Weights of a small transformer language model.
Size: 15 layers, width 384, 6 heads of 64, MLP 512 SwiGLU, vocabulary 8192, 21.7M parameters.
Architecture: RMSNorm before each block, learned and rotary positions.
Each number is 500 + 25 x the weight over its row's rms, rounded and kept within 0 to 999. Layers, rows and columns count from 0. Numbers have three digits each. The size before them is the row's rms in percent of the matrix's.

# layer 3 MLP down, 384x512, rms 0.122, rows 83-383, columns 160-191
095:480520525500504473478495467548535457497498505494496441486471500535511496521535508490520435480442
102:496516476497484556476497511500510523518524512521485527485510492443504465525467488544449548532513
102:474519500497514497516498491480458507522443507521504473536498511528508499491507473519519532517530
098:544496539517482500482481478484531507507453513484496522513468492507466519520464511518541465457496
102:469521484517477501488507504489495545493554502494475543516529457489499545485493544521515519491549
107:526458479441499506516515504476516434521530501531486491509505511484498486509505454484543535501492
100:476509499494503500470516531556490461512530487539473517488472478470506477533508471458516512477501
103:527485490469516491558473500458478497478456501451489491524445530482504454513504532532524474500523
112:450512502506531557478506525505530480493524432514500554513500491495490541503496498515463459542495
102:487548541495536500495498489472516512491528520496490504497516503481484526466510532580483494502522
100:467454518487470566517520484478472494494515523459465516490478514512505496491480520522522555490470
100:461498516495487507542513510507518437500508499481490510502510481487533486533480538469494487518500
098:469547547489493486459488486503480487495459511540501462499495506490522516504459523526536511506450
101:492478473478502538510469497492544505512506559529510526533504541479523506499498494473510457502514
099:508509499552491507501506429507520500486479501531481493494480486480531500494498482476481497513492
098:524486493534495504490516485496471489494450525448494535535473495498493460507497472492497529541498
100:541519494505499506508469496506533494507469480580504514540475504499478474501450486487520511508530
134:517488505479472504522533463487496525637451528492500488494492525564500494503516487519506500445487
100:519525474515564500511544497503438493513512491527501516553486517515492513514458494500513541485522
100:472487508495537522511478507505502454507504495506520516512516482507502486539533492499517508469497
100:527505519502491469510507453501515503523573472498483507537497517496458531498515511541472510492481
090:477509495500469484532512522495499512515504495526528509481534483502465473479539504495477484478452
097:476458496480540490494458540483513519510503505509507529501547499513490509480539536512493482475504
095:457511485470521533514514511453485554484499484513446487486488494533507480476520527477451505451515
106:459547501492478501508495485504498503525481478497498476509503491504484572471503511494518502473507
104:495505490501476495485499507480433494504506472499506510461465493541494514461473563503528485505561
106:467520490478515502517429489479511525504491516467514447541501519510542544503515477512513476517488
100:497485526497529526504504504514528510521455481522540524464487482498498555494482507544517509504515
099:550485535507506495502562496507516481516523507516529533500510473530495474505481485517485512487468
098:491461488500492526536516500488488460487504494477491459468498517513529523532524528523532480482482
096:493476481483486517505501429468549500514518511489511487529476496502495482498485521493562511570534
097:501518522489503519487526501494493495509537476514483486456519475485526521494485492494478513498508
101:493508496481496520522469498525463545526523532519530515488460501480555467502535499443451468550446
097:449524481557485495524459493475473512490470457511519482518478447562495504513457519520472519481490
106:522479517484492484482543478534515490522488485509457514519472498510498458535499519500551545488530
096:478495469500508503534516507490526503502488506498493485523529472488487485549455503485527489481516
097:536504565444449461518509500465475516502509510512499500498500507524512511515517426493489530478500
091:506534502457472452540476511481467487489496509464491500463495525531494506478455513490512493530527
094:544529473437483508519512490462483534519509518468480445471476481463548498417497493510464532457482
102:502511523505461483506479508459505499488526533516541474513504487532483474522490539501484544513518
100:490474492489527493501498509498534463486469491506497499487539468533498476499562509482476505507486
105:490518522512494504514502533537479521497540529451488502462527509435508574484502528437483479509488
090:513483487457517479481537505527507523483503525491526487447535534489501502469549522534561532502537
098:532516523486501502489527489494505489484530487470507503484530496533485522463511503487495480500486
091:503536499508497511493470476507519494505532491499477467479471538464488515490457499463503502516541
102:492515501492507525463518495512474534508477501464522540500456508468514498528538488498497513538485
103:488498492521493502511532520510475505489505473448526508519484475449498512521492436531494522458520
099:462486469541516531475474447484524517529467494525528506545490500460493467508512498517497513454490
108:502538513476483502542507521517522485504487541516439499544515546503497514480500476495522527469509
095:506487475485492534494518482518491506498485528494482505515523538492505502490490492519499520525509
098:507547519516520487446500501506510533489508480465490462443534478554486532491504494506438481496490
094:482494535499503476497514465465509544501499504487489530486551527528503508515514463545481529501495
098:537521497458481471486493463513517512482484521481503471486431544473566487445527475542483523497448
098:472481489512494469496512550457476529490522507497496472527551490474466493509489514459472520503490
096:470513486501481508485488508487495504469488515527485464514490531512493461478525524513452524481492
102:508476497462498510486505488497498502530528517531514500498517486486511460518515525478523541497454
100:519508469536505499460498515481515486489469525520514508501491519486506519535518512562492477516467
097:525488481530505456461503495458533461513517465515504520472498483505505497557493472500507542496562
105:475508517493470506490507472534532463495497475510489489498514552505471529476497488517466477479547
105:527493437489505490514510515516493471508517477514545464500517545451495492492506529502504517557515
095:531466458463510529492540475513433497493471462471504445531518527514483501463479538483535453479512
105:512487466501506474480477507489441514489538520500545535499467459517508523483515548498527487532506
104:542527473472491470534506483513515470507506506557520524520521500461487515527530474508515513503499
110:494480520519528475519462471463475572502492517532500494521471526484497514519515517523453483479456
102:479485486480550542517500484474501512499515507505492480557490522518516471467492527432521544562504
098:480528519485492491519489498494505469496519510471520495511506495540500476512518498497510467460477
101:514522467494519484557488498490492498506506486494470493464493509492512514466527509476501527487456
097:470550471502503520491504491487488477497508528486500517453521503512486511512521497491491535472521
103:502498509460513521516484491532448510509477494451513511536486559527490541554444497521488501566505
096:455501520541512537483522497510543465492509507508444502516502514527501502460474495474507454511515
093:535488540510486492476509506520498482481472461484511469496500473515533506498495501517525511476482
103:472527520517545508466502441469478457500500516506431509471493505481490497475481530499518479501502
097:495515470515502525450473489521515445516482487531477525506472474503528481497512496497477508491483
096:507442509478537514493491550473509512519487478498512508484490519474489490516518535556514511572511
098:574540533492543493475497483523540465481484457495523521555554534507480503493504478521508507448550
105:522481499475533500546526471493521499490497495504480510507477524464505484466543539505554443530520
101:495504531502513521484534449532475477502481491478509519501462492547498495472513520528500487515487
099:486503499477464475464452502500478508531489505570508475439481496530472471511487483497533478478509
099:504499483482479487456539513495494517496485459457496498535490487519489519494485509504538494510517
101:497509515506478492445517511519499522502461512499457553509456531496500542523491466510536475495487
101:537502482518496498534498525524459548508529533481492454519511482469494533491515502473486532541450
098:504502545479499496454465514545518497492500500525517517499569485490542498487521527497509483483525
098:524511462553466511487499468528485462488507503526476525521519535525540514529489534500502505474519
104:487477469486520535499506527485510501486551504469520488486535453485479528491531492450567502469483
101:508490500500520568510454512512486484494518466474503539522509492491495501509501505476524491528482
106:544506519491462483497553492511449520481506497469494449493521495521499495490489478508512506488461
106:518477481537472508470519509480480478473501528515494513508413532484501511505484494437529493499467
103:507520532502504464557468495531460519506519514500506500502542509528521527503489517491504518477512
102:490477472527494507539515514521527466485495515469465496465477521555468517497497541511487505533473
100:514530469497514484530486493497437502497516524486519532516466462490501538520509453478483490476492
103:516509515472492536505524514502475521510486468536513535496533496489467542487512464495475479489498
101:531486491509488454517506472492531528503526469496500494515497471500505454503481469530515494509547
101:534498537485539488493480515459481515495535528485536485488492451511504513482497484493511528489476
097:485506497558522474524503487505515519489502498497512497498505510454520508509571497518488544501498
102:511520487496518500502504491460506490492462469513497463540454482489507528486518511482476502447544
103:470491511512494451518502473510490519511469459511516516510457487454514523511490569469501450530489
102:491485504504508522513520522499502480502469501456541534443502531453483506488504529526511492534538
105:516516514486491509462495496540516485489515526517473486534478496461492484546527527474534492547502
095:503487498494505493561504496484497510479515475485527515513502548552511485488509515493486485483491
097:475504488528494465498538486493526517487472524496497451457499474530521496494487495496520515495502
099:481491501495501459469489482511481533515483477505514483524524466462487498474519466516538501456504
096:491512502502454506474486526502483492481491483521519516435471507526491513532496535524529505482513
101:488518522565504494482513488445509526504489519534488539435506526482524463455532495514490537521498
100:529489497487460481537486472504525513463513504502467506488461518523508489479477523490450498496459
104:507499488487551471488505492478509479504555489500504440487522531529498517512521501483494474486518
100:480505462472511526499511473509530480490487508478481466518477526489537504494492503472478545536492
097:484477497526497464514536479542497555481496529468452502531468510510545510538530465479450496517516
102:502502542527500514559496489469506510501508527519501498520499550453464522517471480512519482563532
106:497485507511466478485544520536521484530486482491550528482510507493494506517520495514515461573501
099:511461524441474510518518506487506463492502507493480476503544509479489543508463485504491489440490
096:508495496499533513504433493536525503480546486459519520426486524469500441498479487565487523491526
098:472472526454510478485570493503521526511518506489503488525508517464447509478514503482504512517490
100:501464483523484454505511539483483538483482542489529532518533538493515513470518509487489498536489
098:463458566486528487517508511510514550495472504522507511517440524530470512477493518497489490499521
097:543518491506528502529516493473450541477455458451482487516500488509503490490489497494510491512489
096:472530476514444492487468522513509540511486475500491530524521520520529491516505472511517500455489
097:503510518462512553511524484542473463489496485519534536490513500473517503476507506520518527479469
107:498497505495487494473473489497496451511491453514562519456460514469493475466523467464519560478513
096:454482529531526518481468526474515482508483461461480543523521460501480510493465502501536513492512
098:538525507509517513572504484504486527503462489466479494525471459451531514490515451492520485470532
100:439490446508491525506494504491523490523522489531487512506532465488526490502515481494485465519525
099:522522481511484526503472515513486511514561544506483518520449520526518519509491531465469502518467
099:535510499516503529506512501501540481509488446459509476530499472487488480488537508473504533470493
100:490483471507492494500482518530528515489532504499506527499524461453491529519531522506482515487511
105:477468511502498531512495527469498553468465501492463477535497484497502492556516496528498489520541
100:537509482546534520462480529521495506506491512494491492531511493493513482490504506499531500537506
103:485517524513541494506502510500475447488479475499506512491454495511508526516511507523529491501505
096:525502495529495494511529490505499509511509467502478489495524479477489500496540511500458490453496
096:510516504503496494509467515464524499503533526505463504531492494485558507527472501500523508519510
103:513491513481464534464495484505538539530496513470508445478501449498523538508484499502510466478492
097:461500493474528486480468500494467543476489498486505502487520489501507490523510555478491513493530
098:517500501540524503514535506492497485494512475511534502468448529527493527532519530505510492539475
102:520478541497496489503465511485536510505486523467514511519517482515504511457496489487484495533529
098:473492503546470516493512527486480526502490497490511458481514508497511568485494507515480510507545
096:469495483495523457500502508446505500469503508509509509477466508518478437537491436487486449482469
097:500481495517494480518489495483496477503514444532497494480503467474466533472485532494488521517489
100:494437484572502519458509470514471492510504483493448506514460470526507467498472505514478503470496
103:503451541493484472504494534479498490480508481523526465452527507509481505479445488551516479477570
099:503479495475486463502493456493531555496493507509484483475487489546495481495513498541494523503511
104:514494507462478478485482453512519436510512495532521493443494495506514518480466516496524501543494
107:545502495482499535509552452541474510506486490480468510527512500450529493505486447486498526525536
097:511477487473442500532530475514465500505488457468450526535479470497507489490447458509505466494500
105:501464530529447529458527480483551461494474489498551513501516447484488511484499507487502491479485
097:497501483498568499505556518549481494503504557484466465494501435469506520509528520458493497512516
097:510515477463490501482465510517585519517488466467508491460500518464489497481486523492430541520515
101:508556482494499536508474521506487518514585506535520460493542492495502480520507507527505511524493
105:552509499538491516475445498520485495486509539482517507497501494454515415495479515527478508509475
102:521541441522458509447501512498505478525487524531504523498539502517508489463474518492531487516558
103:500452527482532529469500482496516494496484533526501531499512511487553514517504513489507533495494
099:514477465481518552473500546498504485512547488528504466503497522508498474445493487515510506498506
096:471490517508525478551519502526512519508567495518489502510520500519527556484486542511510482531492
105:497494499524506478477461477501525466480553494534520480479557475468510538520535477497496477490500
099:485492516509528421588499489483478493500506504513482548501475505483504525487526498505500513528528
094:523508470514531520457510490530506501491508513476508510490478514475544456483525456498520495522446
104:477498499471553469515452502525537443484515507532518540454531471504457508459450465488506498508487
094:465466500569491542506522481470512467492537560516511496495515470499455492509496474491447496482525
105:510521487510508462488505483499493499491448574503507472514493491492495494459510473496499517513450
105:498462503541487505511505498486452463506483493467538525515516455530486492492551503498521491474510
104:538532527458530458467461508493496524508510491485508487491502510425480493483506525532482497539520
096:493491490477505465500552461445485525507504504496459484459509475498476514525496501515475501518496
096:498497501530534506515495544540534516505475487510505532470430502445490531513531492491557475464464
102:498523477492492511513490531528506471485484519474473561496508526528526512526492473478475491470461
099:442504505508531518480503482465511495493487491526492487513495514494514459521479538506540449516523
097:471456505484505532516499463542484534490480520497469495478503502513499482506540514500478509523481
100:458505467505520529519507481536547527496489493592489509507503481510472474532498516512498514465503
103:554501464482500512499464509499458481479463473526489521517493500484526482541503511488516509461522
101:481487510500506490501543524535519501535486495499524463518468448502505510566492570501539514479509
093:510486520491469513531490553472520539506549509511498500471484488544431490465510511474497525564499
102:447489480436478518513486488504516506517516489515527490541512479499492497519493460515458525487502
099:475516508542486536481464502525506507509514490467505487486506513467489552479466491507470515522528
099:461569486484505479461533521479532442485519527474480500486490514535478493517505482514495494538493
110:512507481471522480527439474524461528507525499517480519471482470511482438554513527482468481471473
098:505509507477530548491492516491489535461475480509507490514496485479472500500530481478489495499484
101:537519486523472507474509494511494481531507469493461512487473520488455522474481522495460523561509
102:512479487502537480507529478551467510503494529510492472472506474513492480456462517485494480444476
097:547516470522454460478511530457435520493493518507442467497469520521477464467462497475515467555474
102:514488504458483429494498524440511453486528515486539460495560500479513511515490540479524522489515
103:479496467495512541533495459465468500504477480497478520527503488499485537540525488473465503478451
102:513490514539489482485480527458499503519481473511496483530467521523507489469472517517499510509536
100:474484512491504470509526520454513495512498474509491510525512500506457503449464489483506467509503
105:542492498480536502512478498452549520510505507488520486525496465465498532507512515481495465552546
102:490481479480513475530475539509522469485514478508491545502482508499467520512516534510482475473523
095:495480550515469479526512524520452488511516544459513480486512484522450499499488480505471504434481
100:495563503528515457458534484496490483508465541504479486465461484478498525528513527505495480515488
102:456493461504498502540508473491527523488548503489487493497518500492484497508514468540521500489532
096:499527525484487489502488533507468531497471468492528509470536475564504526535542489494503514513497
100:477494518505484555501519496488488538491458505500471488537500538538474494442480506542511449491520
101:498513491505504518498492535501476488525482529493488487529491556465512534509508456522503490454538
100:542499473452517512520530500524538494504496519469516503494488523521489463509496518522491533531511
098:487507537536483538485481524504521500507531462496501533486505480507489489508525476528490497512492
095:510540529454509465490505457485483519499512540462487508576506491489485499492468515521522492481483
100:490509512465459459501517508481482430489513473517477462465444510468541491509458416467558501511534
095:489497487491482514495517519491490492499458498478521512462464505449524531514499504472543546493502
092:498538509489486462531496504515522508503483512541488502505506510526498504512493499483406506475476
093:501532489492517492499494474510477515498478514472488510528542571450488463466478488503479509508454
097:476455540496453498522514497494504492471506517506546499545491500522496464470478507477465511510529
090:472532477528532498461515508496477503469528532488523473555523508485472491455547493469490513495478
097:485513468466479513557499506505500493511513510486517496542497497520498457496508527441484510492508
100:518481469509478494509431483486466482493485498525488526545493484484497459471516549512523445524517
089:511519521470461520530496519529474479553530491505510486505530514498503510478457457471503503491532
104:474511465512495512441479506520519584501516511508477476501541508484480488464547510528502511491514
098:458558546450553503481514479526478528503482484477469506463487497542515437490477511483532505487514
096:508469514485518461496457440479509551504509499520544498499537480506519491506546511502504492519501
097:465492525476529482445521539469471506488535491500552468526505490529495522492530485487494502489495
098:491525538482531479480512531504459470486483484516503480534470502440519451492532510474481449476556
099:469535478495496529520475517498462492494556531504500477496513499486518531444478525494499486522510
099:475516538538534516509492444517544484512525476460488521527501469505447510498497510532496521500522
114:478489500506532521511513510495506483520487473460526489512505474488542487503544524493441510490469
100:492503485530498516449477468516465491507513501587476526490474499507518495500505529493537540499485
100:428465451531468491481520531503496471490463531537487496520477540504475491489518495525521524527477
094:473494513455501566503513487507488497482491451521515559530510491504502521478504518528548502550521
100:477421519523508474496512480527486495493550511466494475532512496504527492484476525479541446497457
099:526478477471526534505505539485490487494527502512503479499494496525509491518543508521517493500492
104:528519488446533469522545529465497551485483499507454438453558473509501457485528511532525485546512
099:506535515424495521508497476467469479518526483471509565488494498531531469481492568494505496455497
100:522472528474532532481507502526513477498497441508511493505482479525483444523547515559446522517511
101:483488505492509489485531517476480503493516540531484549493492496510486509541501471478499523469509
102:508461456495473452493533496479524515516501529525502471490513496469504500509525510510480484443520
101:509508525485463498509521489505479515519510552509479441496485503525495509506485469496561480460462
101:500486494472525497535495520545485504482504505441515453465495488511480500540487503519494504476512
100:506502457460470487465513500530535487518511485542451508556487464517505495498500512523477508507519
103:445562501496547544470482478497487531477505495514502501493477457494502475491511507487515526503501
108:458535521498473525509474513493489511510518487507545499518523484460508483536550526527474551492512
091:489542495521507473517485520451543457474496529505548492494500495504538513555514479489520483481509
094:463552467508470512526498542524491456490509502515496471494465480491503486500552544503531480491479
093:488536518532537508553516474514487517476501531512508507471537495484523508475528478508503510520485
100:461494520505520520545496462484472514507517473513504504505507503543528496498490453515491527458457
095:488549550506486444510564538513532487487492508473486493468516501497520514497500483512493465495492
100:485480512484479536480561493464470511508532499547528504485507473513473462496445469467499507534500
098:521471459507490512502481509464518472492496502492490517515503508496481434464493475461468504510549
097:563472476509512501490504491496485528486542547505450493491500505485498450464461498460534465499494
099:503509456500526483502497503487515509523536539475484520458475458461485539463533480492487535452492
103:488515494515471472493502461517489449512511439499520458530478489507506503499502461491527527504495
102:500522542539480505502540494477490500509503521546513490499430486504550496509509512493517480540508
102:505502503480495519462525518482489575506483468487504526484480447496504528531473519529508467498510
099:504457494526499486490515479526528486495500488533516492555503521463525500459564480488522468482522
104:505471504455527542467503528547475550512488477495472497514485514525485501505532485486532472478531
104:480512510523456511528503476506486496499509507523492516491496494471472511484532492505467513495506
105:453507513526516520515524484504462559523510511495511539481462475505496507450466560513497501510470
102:546470476516486490541501521501447522494525520472460496505477519510513480528510497453543523526480
096:495559505491465462517527497517524494512487501485501537508537505479493528480494521481487577507512
120:485456481520508494479498484497489513438511481492516491515477491499495451506497501477452512496518
102:488510453526466527543515448540478531489501554483518488518488490567464495506502481487495481516484
094:514569482495423548467526493506562537500503530529493515502530497525513548500517505513534491461509
099:516501521517543491493474541495518498504538519493524500498553509521525512477524494512521520507522
103:499476482502542473502550510494517478498518537515473479490502534476464523483514511507534516513508
100:493519494522516496508496512461476494472520453498509508490440555483465508543483532508494470494476
101:509520445483506500474525499515496471491471532472496505507528516548464457466513485537504504509496
098:449465487458508499500429511473511542518516539464535492477472490524468533533538487451450457544515
104:505467508460477454519461499523497511483500491525477536528533542538434494550478506472515519484501
104:515468494489481472478517481475481521484468450490482508498556497520527501519572476513538497457506
101:497493526522480464474500504471502485503512505524501488514478476502536475495521477528483496495461
090:531497458492495494572531516529531453511466491518552484488464499525492536468444466516528520514510
104:495519474510523542529459470538495474508489524506552511498526490519525475519479504529456498451494
096:514498446518477560531539441518472512528463471525532487505486506506489505526481547495510531515527
095:484486492548476473468488539497516514506534491499489489463475512491483494462471474462495540489473
100:516511444496485519458489489490527505505504488514505471517504476490480519525496472491467445546466
103:500506470493501507498542517517495517494480485488490495522536456528512470476526481527541469520476
103:532488506507519524534505500519547523500504513494456483471501480496511486544494456511491584483490
098:510480454460475477478501488463489484488502535495476491469477497496507502481496478488492552494475
105:489482511476515494503463531536511474522458452503499488528468469471510482537504502465499507519522
096:535486468487463505477542479489495514516514475517483444503449501481479526511499486483483497517510
097:564535494438549505525507487491508450475535501493532494496525486449557482484536489455458518494499
106:493494516518502510530538510482505523516506531498482459516500544476496512537529527460518526512473
099:488472483511459485487480481561513491496497499503433525489507500491474501552465533500514492480475
097:484502479510542502524471513501486509524545493497498457475503511533523464494458484503452490509474
101:473495537520528532518524541507526498509522461513500507521501489488510499504449453489495485518463
101:553505513581558487541512513459497481483514495533502505472558525490520482466484539472484495514481
104:532515504476503494500538462513531485500488472498511434509508479515484498489509519476509450541517
093:490495532531499529499489485495501478507494506552536526477492461506482508467412501476459510503503
094:533475500533502522475490505530534513510505525472510484493515524502533460488518487531500466453479
098:508518493498521458468489470510510470501470543479495511469483527536485515528508519567533452498504
106:492462509526557485492480482488510524544493522478545513461501497490513522487556511479492510502523
101:520505518468479531447476479543496484517505488508487497493480491517503469521507480539421488483525
098:520486539541508539495475478518475480505492528455489524485489515502570539480487436520493514485490
096:507526510537493461507507508517538475517494495508490504437510483514459494506456494475501493552485
111:445480505523472453501528477464532520496502468536563456529504496444504475481500536522422500492498
096:502527510505521526487520431467486505513496482453493485513519495477484484497494527504517475504524
095:510471450516516523465525473486485468505501511485558478517521461511526544536473489500532529486482
102:517504508462542546486532497548485507491523509486505499508520503539505511497522491489531495482532
101:548501462512497498481504479511465472479538457524546486505548461461494502503516530460523489538503
105:550485493540523517500508471492531554502500518540472482490524471461523472479496512485538473483524
100:460462507474484490472522477481485524489524485481490468472549527465505519455513500473503503488444
099:549506477480496515474496484500493480502514508517507512496445492515501496515520531444473476501492
097:513512517516483432515463457487510438516494463494505516492518495499464494519487503495515499507499
099:491514523519488516466497494431493509523463497478518559529543496471540525472444473456515503486480
093:504488506493519487521531469531485447477507515521485511515511561553448499484479495535523508513540
100:499485488499493503496526468450530483464504457481485468540481473502481496517511550535478522523502
102:509512461534547487462472527487478494520506525523526487496536528474479528498530485501489497500508
105:541508525501549535521515456480474505511487461476480482515531487525497523522487525503461530487486
096:457448532480491523516506543495493520498525501483490525474500465475498512503484492496484515452470
102:526513485513502502526517511514515470483523529464531456504499461501498504472540484494524503527478
103:521484504489532471458473509534526476498412498501504478458499541459532485473531480515490564496492
099:462456471523467521517461521507469510507475490495515536519497509484540486502533522486478488468530
098:487502488507519502484495513488509506485492493474519474472527536494451536512524477507469458498484
105:520502504529488513493477529524480466506500460507481516500465481495529510480514489473544512548498
095:497455473510503519495498489478464467511470529422486474526516488498486489504523480448460546481503
094:501481463483522527495519465494508488487483479530471500478473516474510485501479509469519527536512
098:510450542508520491448515498501498524493452484535517503504526490489513471498470542553515464520587
093:512513483526459545548469491463531495510527495527476503441462529492484509511502523495536486495485
100:556475495506478479488464478502489533496478497528476467465505536494502525506456555496483508550520